From a checkpoint of a small transformer trained on Wikipedia.
Size: width 160, vocabulary 894, 4.16M parameters.
Architecture: LayerNorm before each block, rotary positions, tied embeddings, attention and MLP in parallel.
Each number is 50 + 12 x the weight over its row's rms, rounded and kept within 0 to 99. Layers, rows and columns count from 0. The size before them is the row's rms in percent of the matrix's.

# layer 7 MLP up, 640x160, rms 0.11, rows 265-308, columns 80-159
092:46 51 43 53 45 36 45 54 53 41 26 44 66 42 55 68 47 66 53 44 20 54 58 45 27 39 49 51 57 59 37 32 42 28 25 70 46 63 67 49 66 43 63 53 70 47 62 57 45 57 57 33 58 68 84 36 54 44 53 70 49 45 44 73 79 42 48 49 62 50 70 51 70 52 53 57 55 23 47 45
101:45 61 67 47 49 55 40 46 51 42 56 50 48 34 59 32 54 53 64 42 60 73 46 37 44 31 47 53 54 51 30 14 61 51 32 41 67 43 52 71 48 53 61 66 57 73 67 68 48 35 34 42 43 45 91 79 25 72 56 55 32 41 38 52 76 47 52 57 67 43 49 42 57 49 56 58 47 55 50 46
104:37 69 73 53 30 50 52 70 42 65 51 50 59 51 53 41 35 51 73 56 41 45 72 40 48 61 63 71 39 34 33 42 46 43 60 59 49 57 44 60 48 46 65 31 73 37 54 46 52 64 47 29 39 39 58 73 64 63 57 47 35 81 44 68 36 69 57 60 47 52 49 64 61 58 27 52 70 48 46 58
104:56 69 42 48 53 45 57 39 49 38 64 54 55 49 42 56 50 46 60 30 22 43 42 24 56 53 63 54 58 82 65 51 64 31 38 75 39 58 74 50 34 48 33 72 50 50 48 58 42 71 40 52 64 57 66 44 53 62 53 61 43 60 34 80 46 46 55 55 31 51 52 55 52 36 47 33 52 65 34 32
106:39 42 47 41 58 56 31 52 71 55 38 45 34 34 42 36 46 46 43 68 69 68 67 35 63 59 52 49 41 46 63 42 77 53 53 63 63 41 43 55 47 48 57 54 58 48 41 69 37 56 62 58 65 46 40 54 54 44 79 46 42 65 37 70 68 69 52 58 59 55 58 26 43 55 48 39 55 44 47 48
108:61 64 57 52 49 59 18 62 35 41 64 55 67 38 64 72 46 54 51 52 50 53 41 53 56 43 63 55 53 38 52 35 62 56 57 51 40 55 63 70 16 41 62 42 51 78 48 55 70 51 39 56 52 23 64 60 34 51 68 40 49 58 16 47 60 43 47 50 59 42 33 32 69 36 43 50 42 45 27 49
108:50 54 59 76 40 42 41 56 48 65 67 42 49 63 60 57 72 49 20 33 60 45 52 59 39 59 38 69 33 53 67 41 41 43 44 72 20 48 66 45 31 35 63 55 63 62 42 55 65 44 47 51 44 51 48 48 36 76 73 61 59 66 50 66 51 63 67 61 49 46 35 57 50 47 64 57 39 53 50 43
087:58 58 57 45 41 35 36 45 38 64 76 50 60 30 46 61 49 49 48 68 33 43 58 40 44 49 48 59 69 43 67 35 67 28 37 41 49 50 70 41 54 51 51 68 44 55 50 56 60 55 34 54 47 30 46 45 67 49 69 70 46 52 44 40 45 40 61 57 60 46 63 59 59 49 44 79 25 55 61 42
089:45 54 40 58 55 42 46 64 41 38 92 39 59 52 55 60 62 52 58 74 48 54 55 66 55 52 64 66 58 45 55 56 62 62 40 62 51 51 50 47 38 57 58 58 43 33 62 37 69 63 37 67 38 52 66 37 52 42 58 78 30 44 39 47 52 56 61 62 47 46 30 55 48 37 39 72 35 57 47 62
104:53 55 65 44 60 52 63 60 73 58 57 56 55 67 39 60 67 46 51 38 44 73 53 69 46 53 58 30 49 59 37 46 40 57 58 71 42 35 58 50 47 47 63 72 57 92 45 54 49 56 41 57 45 60 57 28 52 46 69 64 61 64 33 36 54 54 49 59 59 39 35 71 43 38 33 53 45 32 34 43
107:37 68 60 44 35 63 38 65 41 59 44 47 66 55 48 59 41 50 60 53 53 61 39 49 43 50 42 56 50 56 37 48 57 33 59 72 44 58 72 55 31 63 45 60 63 60 45 57 29 70 45 65 47 59 50 63 58 57 59 32 48 69 56 56 47 59 49 58 45 47 52 66 58 19 57 40 55 58 51 51
094:39 39 67 63 62 54 49 52 35 53 36 58 53 43 42 48 58 48 65 48 17 62 47 58 47 45 57 61 62 53 45 54 44 51 51 68 67 45 62 56 50 50 48 51 56 45 67 61 27 68 51 53 66 63 38 50 62 61 63 59 50 72 69 58 50 43 48 42 39 36 50 46 66 41 76 60 53 46 56 39
102:52 48 35 81 41 31 38 42 54 56 59 33 56 43 51 41 43 29 46 69 25 51 70 52 57 44 56 56 34 66 37 61 57 61 55 43 60 73 56 52 69 63 52 57 41 47 38 67 62 54 44 52 22 54 53 39 46 43 61 60 41 66 55 47 41 50 63 73 36 45 51 73 64 37 52 65 56 32 71 46
092:60 53 49 50 52 39 46 27 62 35 34 42 49 42 48 34 30 61 60 45 33 62 49 31 49 44 48 53 55 51 69 40 53 30 50 53 37 72 60 46 51 47 49 57 53 47 41 56 54 57 34 26 53 53 66 50 53 46 47 49 36 47 53 51 64 22 64 59 68 35 57 54 52 39 56 56 36 68 61 56
098:47 70 34 49 58 48 50 69 42 53 55 30 56 42 51 55 70 56 43 42 54 41 66 33 19 60 27 67 36 48 29 49 52 41 61 44 53 61 39 62 33 65 55 52 34 58 44 67 46 39 66 63 39 49 59 58 48 50 66 49 52 41 35 54 57 59 43 67 62 48 51 64 42 41 68 43 73 52 57 38
097:53 43 63 59 61 54 39 34 44 44 40 45 45 31 28 62 49 67 43 20 51 35 51 52 51 51 39 52 27 38 51 51 40 33 66 54 55 68 53 35 32 53 40 64 43 41 81 67 55 49 53 48 54 44 53 59 66 44 56 67 28 42 37 56 43 54 47 53 55 49 33 59 62 40 62 53 53 37 29 31
112:53 60 31 60 49 45 26 51 57 60 36 44 59 22 34 60 60 74 38 70 28 64 54 58 34 48 51 49 37 41 41 38 42 44 38 72 56 66 85 46 40 64 42 39 45 48 57 68 53 49 40 53 61 38 61 32 52 62 61 58 33 47 49 62 53 41 42 49 55 18 56 54 64 46 82 50 45 50 40 46
099:58 54 32 70 62 26 61 33 44 42 46 46 55 44 60 44 31 58 31 44 49 57 57 41 43 61 36 47 67 29 45 54 52 31 43 66 47 59 49 48 59 55 45 64 50 36 54 55 57 51 60 49 58 56 69 61 47 60 52 44 36 43 42 59 71 75 83 72 45 22 57 51 50 47 48 69 42 66 76 32
103:48 46 70 51 70 37 48 52 45 50 49 50 33 69 65 59 43 58 47 52 46 74 55 50 73 46 65 32 61 38 33 36 73 68 46 54 60 47 50 62 66 48 64 64 87 36 54 49 55 46 54 40 43 28 45 48 66 42 52 71 54 56 27 46 56 73 56 62 60 67 43 44 73 62 39 29 51 31 31 38
091:47 48 49 59 55 68 47 59 45 57 55 44 51 33 57 47 48 50 28 50 54 57 51 45 44 46 34 37 41 26 32 44 44 48 46 66 42 41 50 40 46 52 38 51 48 55 50 78 45 38 61 56 79 20 56 58 55 65 57 71 29 58 50 80 56 82 69 53 46 33 46 47 66 51 40 62 49 59 48 61
095:61 51 26 67 63 54 40 50 54 39 50 47 64 81 48 64 49 49 64 59 56 68 68 59 50 72 26 49 50 67 40 54 37 65 48 63 51 58 50 51 71 34 41 53 55 48 55 36 69 51 54 40 27 60 63 33 61 57 74 36 44 53 56 33 47 35 51 59 51 52 44 76 62 52 53 35 54 52 46 65
107:45 53 44 62 47 56 36 70 51 42 60 63 44 48 62 67 60 44 26 58 51 60 22 46 50 32 39 56 38 47 67 53 56 44 52 48 64 44 52 45 43 54 33 62 67 79 45 65 41 53 64 58 52 45 35 27 46 59 62 44 68 57 57 40 65 70 70 54 49 51 44 56 73 47 46 38 52 44 44 37
097:57 57 60 46 36 31 57 65 61 52 51 57 44 40 32 52 58 52 71 48 47 41 64 55 29 48 75 56 65 54 45 51 34 25 69 36 49 48 47 63 71 74 54 49 49 41 53 63 31 53 40 54 55 38 30 57 48 46 56 82 50 58 46 59 59 41 29 64 44 38 52 45 61 35 49 26 56 34 49 55
099:59 56 78 49 75 45 43 59 45 55 49 46 67 69 48 48 51 47 40 38 35 68 47 44 52 36 47 50 69 30 45 51 70 53 45 57 47 39 48 35 53 52 43 56 51 56 67 51 51 49 40 49 73 36 37 35 47 44 72 58 54 57 46 73 30 51 78 52 50 40 46 49 71 59 58 57 38 62 26 26
094:52 53 29 60 63 41 42 54 45 56 50 39 52 59 49 61 55 59 32 63 41 83 75 69 47 27 20 44 58 59 60 58 25 58 47 69 54 44 59 28 45 67 60 58 50 43 25 56 59 45 46 80 55 53 59 34 34 49 50 69 59 50 45 59 45 40 54 56 43 30 62 58 70 48 71 48 47 69 60 45
106:46 48 66 54 53 40 54 58 39 58 55 50 47 51 67 57 39 50 67 57 53 52 75 54 55 45 37 48 42 61 44 25 75 38 30 53 32 48 62 49 38 45 63 43 65 39 49 50 72 41 46 33 41 28 57 44 65 45 53 60 51 59 26 56 54 47 57 59 41 42 51 64 75 61 52 51 52 59 62 43
101:48 64 68 52 53 51 31 70 53 32 69 49 41 42 45 57 62 65 45 46 42 67 63 30 48 52 57 47 39 22 71 44 34 44 57 38 43 65 46 57 42 68 60 57 36 54 61 61 47 59 37 41 49 41 55 45 44 38 61 69 56 53 54 52 69 43 49 53 53 59 36 73 42 32 39 57 56 52 51 55
099:39 55 62 40 56 51 50 76 53 39 40 52 71 49 47 27 51 47 36 45 54 55 63 34 57 50 33 53 59 56 51 43 44 24 32 51 50 46 50 64 54 56 53 44 50 56 50 42 44 47 60 66 60 67 25 53 56 70 55 40 52 63 51 68 46 56 35 67 58 42 54 62 79 50 42 47 56 39 83 51
097:32 42 40 49 51 61 19 38 54 49 56 73 58 71 19 65 45 54 42 58 44 31 53 55 52 49 46 52 89 41 49 54 50 58 48 71 65 63 55 49 60 56 58 46 63 49 63 54 48 49 40 72 75 56 47 41 48 26 73 49 60 40 51 48 61 53 46 60 57 38 49 48 55 37 31 37 58 40 42 57
103:41 55 58 62 42 35 34 46 83 55 52 80 63 44 45 43 33 67 41 57 39 66 41 55 38 49 64 51 61 43 21 51 54 42 59 61 49 65 44 51 55 34 75 59 54 43 64 35 46 60 50 64 41 61 39 59 52 73 60 53 43 61 54 62 67 56 44 54 52 56 42 66 46 55 66 54 51 52 48 31
108:34 45 56 52 40 39 57 55 55 37 43 42 54 43 65 70 44 55 56 55 55 50 73 13 32 44 44 59 46 27 34 26 67 38 35 46 59 60 64 57 48 68 22 46 53 55 33 57 47 36 30 49 39 54 68 31 37 62 44 48 42 52 36 68 50 48 48 62 61 39 47 64 60 51 52 53 38 47 34 47
097:54 57 60 41 46 58 48 57 48 49 45 38 55 48 39 67 40 53 25 75 59 59 83 58 38 32 40 69 32 36 39 49 75 36 28 44 64 51 50 45 34 40 63 60 69 45 57 56 65 59 34 54 62 48 47 43 26 49 76 47 57 59 60 40 41 65 71 72 61 40 28 46 43 60 25 56 22 56 36 31
098:61 44 78 40 54 64 34 77 71 65 45 38 70 67 50 58 43 59 35 36 40 44 47 35 35 37 53 53 57 35 46 34 58 57 44 68 53 53 48 31 56 39 45 44 38 53 65 49 35 37 48 68 61 76 56 48 36 61 61 45 45 61 45 46 58 53 67 62 56 45 47 51 72 50 48 41 42 61 48 49
098:66 51 50 59 45 37 29 34 58 34 62 43 41 53 54 53 24 39 45 30 33 51 34 59 46 54 78 63 54 39 60 47 67 47 50 52 36 56 50 68 58 66 58 67 45 24 66 58 45 50 44 38 46 46 40 71 47 53 46 49 43 61 50 60 43 69 44 69 50 60 64 53 65 62 31 44 71 48 55 46
104:37 47 51 62 44 24 41 61 47 48 67 46 60 30 66 45 44 49 42 63 35 47 60 44 56 43 50 32 53 68 55 36 76 65 34 45 48 61 51 48 36 53 66 47 56 74 52 36 39 44 35 53 56 63 59 49 54 64 63 41 72 71 49 49 58 47 58 61 50 44 51 60 64 38 68 48 51 50 63 50
085:56 64 53 46 57 28 28 49 58 45 47 39 67 61 41 50 53 65 55 55 51 45 30 33 64 54 76 77 60 42 43 68 46 49 52 57 64 38 45 53 26 66 48 79 63 29 51 59 48 56 65 44 79 50 48 51 51 58 58 55 41 43 49 39 43 63 40 58 50 40 33 46 70 49 45 54 54 52 43 50
087:30 49 75 51 78 56 51 66 50 62 39 49 57 52 40 44 41 56 52 49 53 53 68 53 37 51 54 40 40 72 35 46 38 68 54 64 62 50 52 68 59 50 49 42 45 76 52 40 50 49 52 48 44 65 58 55 33 64 69 73 55 67 40 67 52 56 38 46 50 33 57 57 51 45 41 40 61 61 19 45
094:43 70 57 65 50 57 55 50 59 24 39 58 61 37 33 66 44 62 39 58 61 72 39 52 58 37 19 78 40 37 43 35 54 32 54 30 21 47 58 36 40 55 20 69 56 69 54 52 65 41 52 50 55 54 56 59 53 63 50 62 41 61 55 38 49 62 59 60 47 67 57 57 48 59 45 61 31 46 36 60
109:55 35 52 60 54 35 30 48 55 58 75 55 38 54 49 68 50 54 34 57 54 41 59 40 23 47 50 41 46 49 38 34 61 65 42 53 60 54 53 48 52 54 51 53 47 78 75 55 45 32 61 63 48 38 61 27 46 61 37 62 38 78 38 53 64 60 65 52 50 54 53 47 67 45 70 53 49 42 50 50
102:46 33 45 75 60 48 36 50 55 62 70 66 52 56 60 50 34 52 48 44 32 33 67 34 51 56 44 62 52 52 24 49 54 56 49 56 64 47 62 53 48 31 66 58 61 46 68 74 77 37 43 27 62 38 58 39 32 62 55 35 51 60 28 73 66 65 50 49 57 62 59 48 76 39 52 57 53 30 58 52
113:53 59 43 60 67 53 34 45 71 44 44 54 73 46 49 52 50 62 53 71 34 48 43 38 42 46 49 38 68 50 44 40 55 57 60 53 42 39 44 68 44 66 36 48 81 50 41 62 53 60 34 48 30 45 38 59 59 35 44 58 52 63 30 61 48 76 70 65 54 21 44 58 59 37 48 60 37 61 44 57
100:32 49 51 53 54 50 72 38 46 51 69 40 52 58 32 75 59 42 56 55 41 68 47 54 56 63 50 47 71 44 25 44 73 50 64 67 47 46 51 47 07 39 48 46 44 69 65 45 47 67 48 32 56 63 29 60 60 76 50 58 42 55 43 37 46 69 57 77 54 43 42 49 64 37 66 52 51 50 53 49
106:47 59 57 57 55 37 54 38 51 23 28 57 72 70 57 37 31 67 58 46 49 64 45 53 48 47 57 73 53 57 63 56 67 65 41 57 34 56 46 40 49 38 34 61 70 50 38 58 39 48 38 33 49 53 40 49 63 46 56 59 36 59 56 65 83 50 40 75 43 56 71 44 46 73 49 54 48 39 50 49
103:60 49 48 70 65 43 56 73 63 38 52 49 35 34 53 58 53 58 46 69 50 58 44 31 56 43 58 58 45 60 62 59 38 48 33 75 69 59 39 37 40 45 53 56 76 45 41 49 63 67 35 54 21 60 51 43 63 50 71 50 38 56 45 68 59 64 69 46 53 30 69 42 51 40 53 82 18 54 57 29
# layer 7 MLP down (transposed), 640x160, rms 0.096, rows 265-308, columns 80-159
090:57 47 77 71 66 48 32 67 31 70 71 66 37 43 44 21 44 22 38 39 43 48 32 57 32 66 42 42 35 56 65 64 38 54 49 42 45 39 40 40 41 51 50 39 61 71 39 45 43 48 42 60 59 55 44 60 41 41 41 63 49 74 51 24 46 75 47 66 35 58 46 60 42 46 55 50 60 66 69 54
096:47 28 42 70 56 55 44 36 47 49 52 39 46 41 48 58 84 31 37 56 35 37 54 59 55 56 51 42 47 63 43 70 64 45 54 34 41 56 56 25 36 37 42 45 47 32 54 46 55 59 52 64 30 63 29 63 70 39 47 58 37 76 62 77 39 51 57 44 40 44 31 42 44 43 15 63 53 61 69 63
109:53 46 39 35 41 43 39 62 53 50 45 62 57 44 59 53 52 52 60 57 15 69 39 65 53 51 53 52 48 35 59 45 52 46 50 42 67 53 54 53 53 66 52 53 65 55 55 56 64 50 63 74 58 60 48 43 36 54 46 37 61 54 43 60 51 37 81 70 35 43 57 54 56 38 42 44 50 46 54 34
096:44 54 73 49 40 44 52 63 54 52 52 51 47 50 49 46 34 61 55 75 68 73 83 50 70 22 31 59 44 30 30 37 52 64 53 33 47 44 43 61 55 49 51 39 48 55 45 33 53 76 48 38 58 24 55 36 61 45 57 62 54 59 46 56 57 54 71 46 60 54 53 55 64 42 40 42 68 31 21 50
108:51 46 52 46 34 61 24 70 61 24 49 53 59 53 57 49 54 64 44 52 41 60 32 37 38 73 36 50 42 47 56 56 50 40 36 55 38 43 68 59 43 36 52 60 53 36 66 59 45 57 50 50 41 51 84 56 48 64 54 44 38 43 56 60 50 46 57 60 34 71 57 48 64 44 70 25 48 52 58 64
108:46 43 57 32 67 42 50 59 70 54 29 60 56 50 51 47 51 35 31 54 56 48 44 54 56 33 51 59 59 73 59 41 50 48 41 70 65 49 46 35 59 42 42 42 34 40 47 19 53 48 69 80 64 76 41 35 37 40 45 51 47 56 63 61 46 41 50 54 38 64 41 58 63 61 93 50 58 51 38 38
112:57 56 46 36 43 49 54 61 58 56 45 28 39 43 44 58 50 46 56 32 65 59 56 39 52 64 73 60 25 53 58 28 55 40 49 66 49 37 57 51 31 37 39 22 40 48 56 50 26 59 65 40 16 84 33 40 54 24 62 25 54 58 55 50 53 41 48 41 60 53 37 35 52 48 54 50 62 53 67 58
087:53 35 54 37 50 49 46 35 52 54 56 46 44 51 57 33 65 51 46 49 50 49 44 60 61 63 57 52 55 55 46 46 41 73 55 35 34 43 38 58 60 49 42 38 35 36 63 40 41 52 61 45 50 53 41 59 42 42 39 27 49 51 54 39 45 69 46 35 51 53 72 53 44 59 52 61 60 48 44 42
093:42 38 41 51 48 37 51 37 54 29 30 55 42 48 49 53 49 43 58 58 50 36 55 44 49 61 49 60 47 64 52 33 44 29 45 56 29 29 50 83 46 49 58 47 55 49 47 51 66 47 46 26 52 59 43 74 43 69 69 44 52 51 59 66 82 47 37 39 50 40 58 36 36 36 71 52 60 44 63 56
105:51 52 49 46 47 42 46 54 46 51 40 36 38 59 45 36 67 71 43 56 47 37 28 38 60 48 46 71 40 41 49 44 66 61 50 47 48 55 54 57 42 61 55 50 30 35 41 59 50 36 69 60 46 48 42 54 69 54 44 47 54 41 69 61 40 41 32 35 45 50 60 51 58 60 38 49 51 66 26 47
111:55 42 49 32 75 31 49 51 49 39 69 26 35 65 50 49 45 51 27 53 54 51 73 62 56 40 46 22 43 50 68 54 51 30 59 54 46 46 63 49 65 74 48 42 54 42 62 39 47 33 58 41 64 69 46 71 43 40 49 33 66 42 50 35 56 35 66 53 42 53 51 56 50 42 43 54 46 56 42 42
102:59 82 44 63 46 47 44 59 60 40 37 64 45 64 50 69 41 53 34 68 52 71 41 68 54 47 45 70 53 50 54 39 41 56 48 23 37 69 46 59 39 39 66 71 42 52 58 55 52 30 53 39 54 24 39 60 63 51 36 47 45 37 56 55 47 26 51 60 53 72 58 52 55 60 59 64 46 35 34 35
105:52 21 54 62 72 47 58 33 42 63 46 40 54 50 39 38 51 60 50 59 27 56 60 45 56 32 65 62 57 21 59 54 51 43 58 71 57 39 52 63 29 60 52 42 53 52 38 64 36 47 47 55 55 38 71 52 79 61 34 44 52 57 41 59 67 32 69 63 49 33 35 58 37 39 53 67 46 67 59 52
087:56 44 65 59 45 55 72 59 45 53 60 51 38 43 50 60 66 47 41 51 56 54 51 72 41 40 71 52 50 46 47 52 43 66 59 30 28 20 39 43 46 58 61 51 45 59 64 40 46 31 64 59 33 52 33 40 32 28 66 40 60 84 60 17 52 57 61 37 32 64 43 30 57 58 49 45 44 43 44 51
097:53 54 67 29 65 47 30 54 61 39 23 59 51 59 43 41 68 46 56 62 25 42 56 56 60 39 60 43 50 51 70 58 67 68 41 67 38 67 49 23 54 41 57 47 53 50 54 40 61 30 73 67 68 58 63 57 29 56 61 39 63 40 57 48 43 43 48 46 47 47 55 59 21 51 40 61 41 63 66 32
103:56 52 47 52 33 63 47 61 51 45 30 60 32 61 56 32 47 71 64 75 66 60 49 47 68 57 43 59 78 58 38 44 41 51 61 66 37 53 60 53 48 37 47 49 48 58 08 51 66 53 47 40 41 43 59 51 57 71 41 48 53 42 41 41 50 31 35 58 53 33 55 31 37 56 50 40 56 49 67 47
117:37 35 58 28 47 41 29 57 55 48 39 49 36 57 41 50 54 67 36 81 45 27 55 70 51 25 47 48 32 46 43 48 55 31 59 63 48 60 68 28 62 21 44 60 50 43 48 56 55 54 41 52 61 43 46 65 43 63 44 71 37 39 43 53 73 44 47 52 57 57 51 29 40 51 75 64 40 48 44 52
098:38 56 78 63 60 42 54 41 59 45 43 51 54 50 48 53 57 56 49 66 53 34 28 57 68 49 26 50 34 59 52 31 42 47 59 31 45 50 51 38 45 60 58 47 70 38 37 53 41 30 41 40 60 57 41 46 48 59 29 52 66 67 60 50 62 35 58 40 51 40 52 57 37 55 61 76 33 48 58 58
109:68 51 48 51 46 52 41 32 60 41 30 61 60 56 46 47 49 58 49 67 63 36 40 55 48 59 47 53 58 54 51 50 44 46 55 51 40 46 34 36 28 33 50 40 22 37 51 38 42 52 62 66 38 43 45 41 50 68 55 36 31 57 80 65 67 55 55 19 32 46 73 37 59 68 53 49 43 49 50 35
102:53 50 48 64 62 75 65 49 39 42 44 56 70 58 37 47 62 35 50 44 47 53 31 38 59 39 52 62 42 40 60 56 32 43 60 38 60 46 41 38 71 44 60 48 46 50 45 54 52 41 60 41 52 27 54 84 55 51 41 56 55 37 66 41 78 46 20 45 64 32 52 64 23 59 55 61 43 34 63 47
091:53 47 62 52 64 46 60 45 57 45 47 46 53 41 41 48 64 57 38 32 30 55 47 38 51 31 37 54 38 50 65 59 44 32 62 45 63 58 41 65 54 64 68 41 33 44 43 36 47 52 40 37 48 40 57 83 68 43 43 50 46 43 64 58 55 38 24 20 42 39 57 52 49 50 48 12 45 40 70 68
115:49 53 52 62 65 53 51 62 45 29 62 55 46 54 46 33 46 29 55 69 48 60 33 38 71 61 31 40 41 51 72 24 40 57 48 25 74 65 58 48 52 53 63 39 26 60 52 44 51 48 40 43 48 69 72 35 51 55 34 49 46 50 29 59 65 62 77 55 59 59 58 57 35 28 57 72 47 38 58 62
095:45 55 24 67 65 28 62 36 38 50 47 59 35 54 49 53 49 55 51 36 66 53 51 56 54 31 55 35 52 50 49 71 51 50 52 42 60 44 22 47 69 61 31 53 49 46 41 54 58 61 57 47 42 49 50 56 36 48 31 24 60 39 56 47 40 43 75 41 40 65 48 30 62 33 33 44 48 64 46 33
099:37 45 49 45 48 70 52 68 42 40 49 55 47 35 53 68 45 62 28 51 53 29 32 37 74 42 39 73 42 56 49 52 52 44 60 30 48 74 51 55 38 40 39 69 46 52 29 44 52 53 44 46 39 62 76 59 59 47 51 35 55 39 46 38 69 59 50 29 30 52 40 38 33 46 40 44 59 64 74 53
094:50 38 49 59 63 65 86 42 19 60 61 54 68 46 49 43 41 50 46 46 39 50 40 47 46 59 55 42 54 48 42 71 59 41 53 63 51 31 52 56 36 42 66 49 61 65 65 46 34 50 33 50 41 65 46 59 41 62 56 44 49 89 50 55 54 54 46 47 31 45 43 49 65 66 36 42 53 53 37 70
108:51 27 47 40 53 47 30 52 41 37 59 70 45 39 47 47 66 76 72 38 33 58 57 65 23 67 56 57 60 26 57 32 75 45 58 49 44 66 43 48 48 41 36 66 49 42 47 57 50 53 41 34 36 38 57 77 40 58 46 41 47 48 55 67 62 46 38 48 44 40 61 41 58 45 44 51 63 39 53 51
094:30 39 57 52 48 60 41 44 50 70 48 48 14 73 52 39 30 31 60 45 36 51 55 53 38 55 74 44 53 38 47 69 44 60 63 74 55 40 49 43 57 48 53 38 56 47 61 47 72 71 45 52 53 53 57 61 41 37 53 55 39 30 44 54 46 53 38 60 40 53 69 49 58 48 29 45 72 60 57 33
101:49 50 33 36 45 49 48 68 39 38 40 77 22 41 55 62 37 59 46 41 50 49 66 32 62 56 40 30 62 24 67 32 62 29 39 67 60 72 54 47 11 56 55 60 54 59 49 37 52 40 57 69 43 53 46 29 43 44 64 64 46 56 47 72 47 50 51 43 58 58 56 52 55 52 42 80 30 33 47 66
095:42 43 68 30 46 35 52 50 41 74 34 39 53 29 73 53 44 47 75 53 57 45 61 42 51 53 63 39 31 55 39 49 47 50 51 48 51 59 42 47 53 43 33 54 42 72 46 51 42 48 53 29 56 48 42 40 37 56 31 61 35 38 46 63 42 43 55 32 60 73 43 55 31 54 70 64 58 55 30 59
103:43 64 55 55 41 75 78 75 62 43 59 35 59 67 37 49 69 38 57 46 42 36 18 47 55 46 47 50 68 52 60 36 51 30 43 52 58 57 66 50 28 42 52 49 28 60 25 53 31 43 53 51 38 65 56 54 63 39 66 55 26 61 50 80 49 44 41 44 37 44 33 39 29 42 51 38 30 40 53 58
110:66 29 55 45 47 45 37 40 40 49 61 69 69 55 42 33 51 54 41 42 57 83 38 54 38 31 64 59 43 59 57 75 51 40 67 44 52 45 53 42 37 60 58 45 60 40 70 32 42 41 50 38 52 66 39 69 45 48 36 68 60 69 54 50 33 63 45 54 54 52 50 67 69 49 40 70 50 47 51 49
095:46 58 66 57 62 56 38 55 34 58 58 42 45 65 64 29 45 48 64 33 58 53 29 27 33 45 87 65 29 55 33 58 41 46 39 38 48 47 34 34 46 28 51 37 40 63 33 47 62 48 40 53 55 71 57 43 45 45 59 63 54 57 61 67 53 57 70 51 38 44 49 43 48 53 60 51 52 49 36 65
095:40 19 33 46 54 65 39 44 41 60 40 41 39 42 59 56 35 73 54 40 54 50 48 62 30 52 32 65 52 43 55 70 51 18 69 41 78 42 39 68 43 47 50 50 34 56 65 42 43 62 60 54 58 49 55 43 63 58 50 25 69 33 45 48 45 78 56 44 40 45 55 44 50 42 67 42 42 59 71 49
098:44 44 37 39 66 44 50 40 67 49 33 56 51 56 46 25 52 67 39 57 48 43 44 39 70 26 36 43 53 55 41 64 46 61 58 42 62 41 51 37 47 41 47 54 49 51 43 45 52 51 44 56 35 64 64 32 58 58 61 75 60 49 51 35 70 26 51 17 57 66 55 58 29 43 47 33 41 40 52 65
105:41 55 53 47 39 47 65 72 62 55 40 56 36 32 40 38 56 37 34 44 18 47 34 45 59 46 67 50 57 56 71 42 51 35 52 41 69 58 68 53 62 63 54 41 53 44 46 65 62 44 58 58 38 54 78 41 68 56 59 51 63 21 40 57 45 25 56 50 56 61 35 50 26 58 64 47 45 60 53 43
088:19 49 45 58 51 54 62 65 41 61 68 47 21 53 43 43 53 49 45 49 60 27 54 37 42 37 09 43 47 72 54 23 49 55 49 46 47 71 48 45 54 29 66 56 59 58 38 58 48 35 57 61 43 14 58 72 42 52 39 65 55 51 44 41 54 36 47 44 36 56 55 63 41 76 58 54 60 36 39 45
080:40 53 41 53 47 40 56 45 45 36 63 45 65 47 34 29 47 61 52 37 42 44 58 44 38 28 60 58 62 51 79 44 57 54 53 33 51 53 34 40 51 60 42 39 35 36 33 46 50 60 72 42 47 45 43 62 67 62 52 20 43 18 61 57 51 34 47 29 54 51 41 43 45 50 52 07 49 59 32 49
091:38 27 42 44 50 33 50 30 68 32 61 62 42 49 61 28 47 57 53 61 53 30 45 54 60 61 47 42 43 51 65 10 47 44 59 64 44 67 44 50 66 36 61 46 44 54 70 37 47 49 51 51 28 61 58 42 47 63 58 48 63 42 39 63 62 51 42 58 49 56 43 75 37 50 59 53 59 35 30 42
114:64 59 59 53 68 71 56 30 52 47 63 58 32 56 71 37 64 34 34 53 54 43 39 37 39 45 74 41 60 71 55 26 43 83 50 39 51 52 25 33 44 49 48 29 55 58 65 51 38 51 50 50 43 56 52 27 54 35 49 52 70 75 46 69 75 57 48 32 52 58 49 30 52 38 75 62 51 41 53 63
106:65 72 62 40 42 63 67 39 49 33 53 56 33 56 20 52 40 48 59 39 52 44 51 52 57 63 39 50 36 68 51 62 57 56 47 52 40 71 27 39 60 51 40 60 29 34 65 18 50 46 58 58 42 43 46 56 53 65 46 33 30 48 60 41 42 55 55 30 44 37 44 62 50 56 52 54 49 53 61 53
105:49 56 69 59 44 60 46 54 49 59 75 59 52 49 44 35 21 60 63 55 53 54 55 46 39 38 50 37 49 35 41 51 49 40 58 56 68 23 61 71 62 55 44 60 68 53 51 39 38 63 45 39 34 70 59 62 55 18 42 46 61 53 30 60 53 69 63 61 57 38 37 43 53 38 62 54 34 59 39 46
102:38 35 45 49 39 47 47 46 42 53 36 69 56 46 44 49 44 73 37 32 63 39 38 44 32 40 64 44 46 52 41 66 50 41 49 55 77 55 35 41 33 56 52 52 50 67 62 75 35 62 47 61 51 32 59 78 46 53 32 43 42 61 82 63 59 31 33 56 59 61 43 59 52 48 52 44 56 32 59 37
107:51 63 43 51 49 65 49 44 56 58 46 51 65 59 40 63 76 68 51 42 49 56 48 55 55 45 46 57 43 54 45 29 52 50 38 58 30 34 21 52 36 71 34 31 45 61 65 56 45 60 43 45 71 42 59 52 50 58 54 63 61 45 47 50 52 63 55 51 30 52 60 50 42 43 75 50 40 67 44 67
099:40 51 71 34 37 53 62 41 41 41 46 37 52 62 47 32 52 55 40 36 64 32 49 79 40 56 40 46 53 58 62 60 44 51 71 41 30 44 54 83 60 37 58 45 51 41 50 55 51 48 45 55 44 13 51 51 46 58 37 56 72 58 75 43 40 57 27 71 58 62 57 31 47 42 67 48 51 34 36 62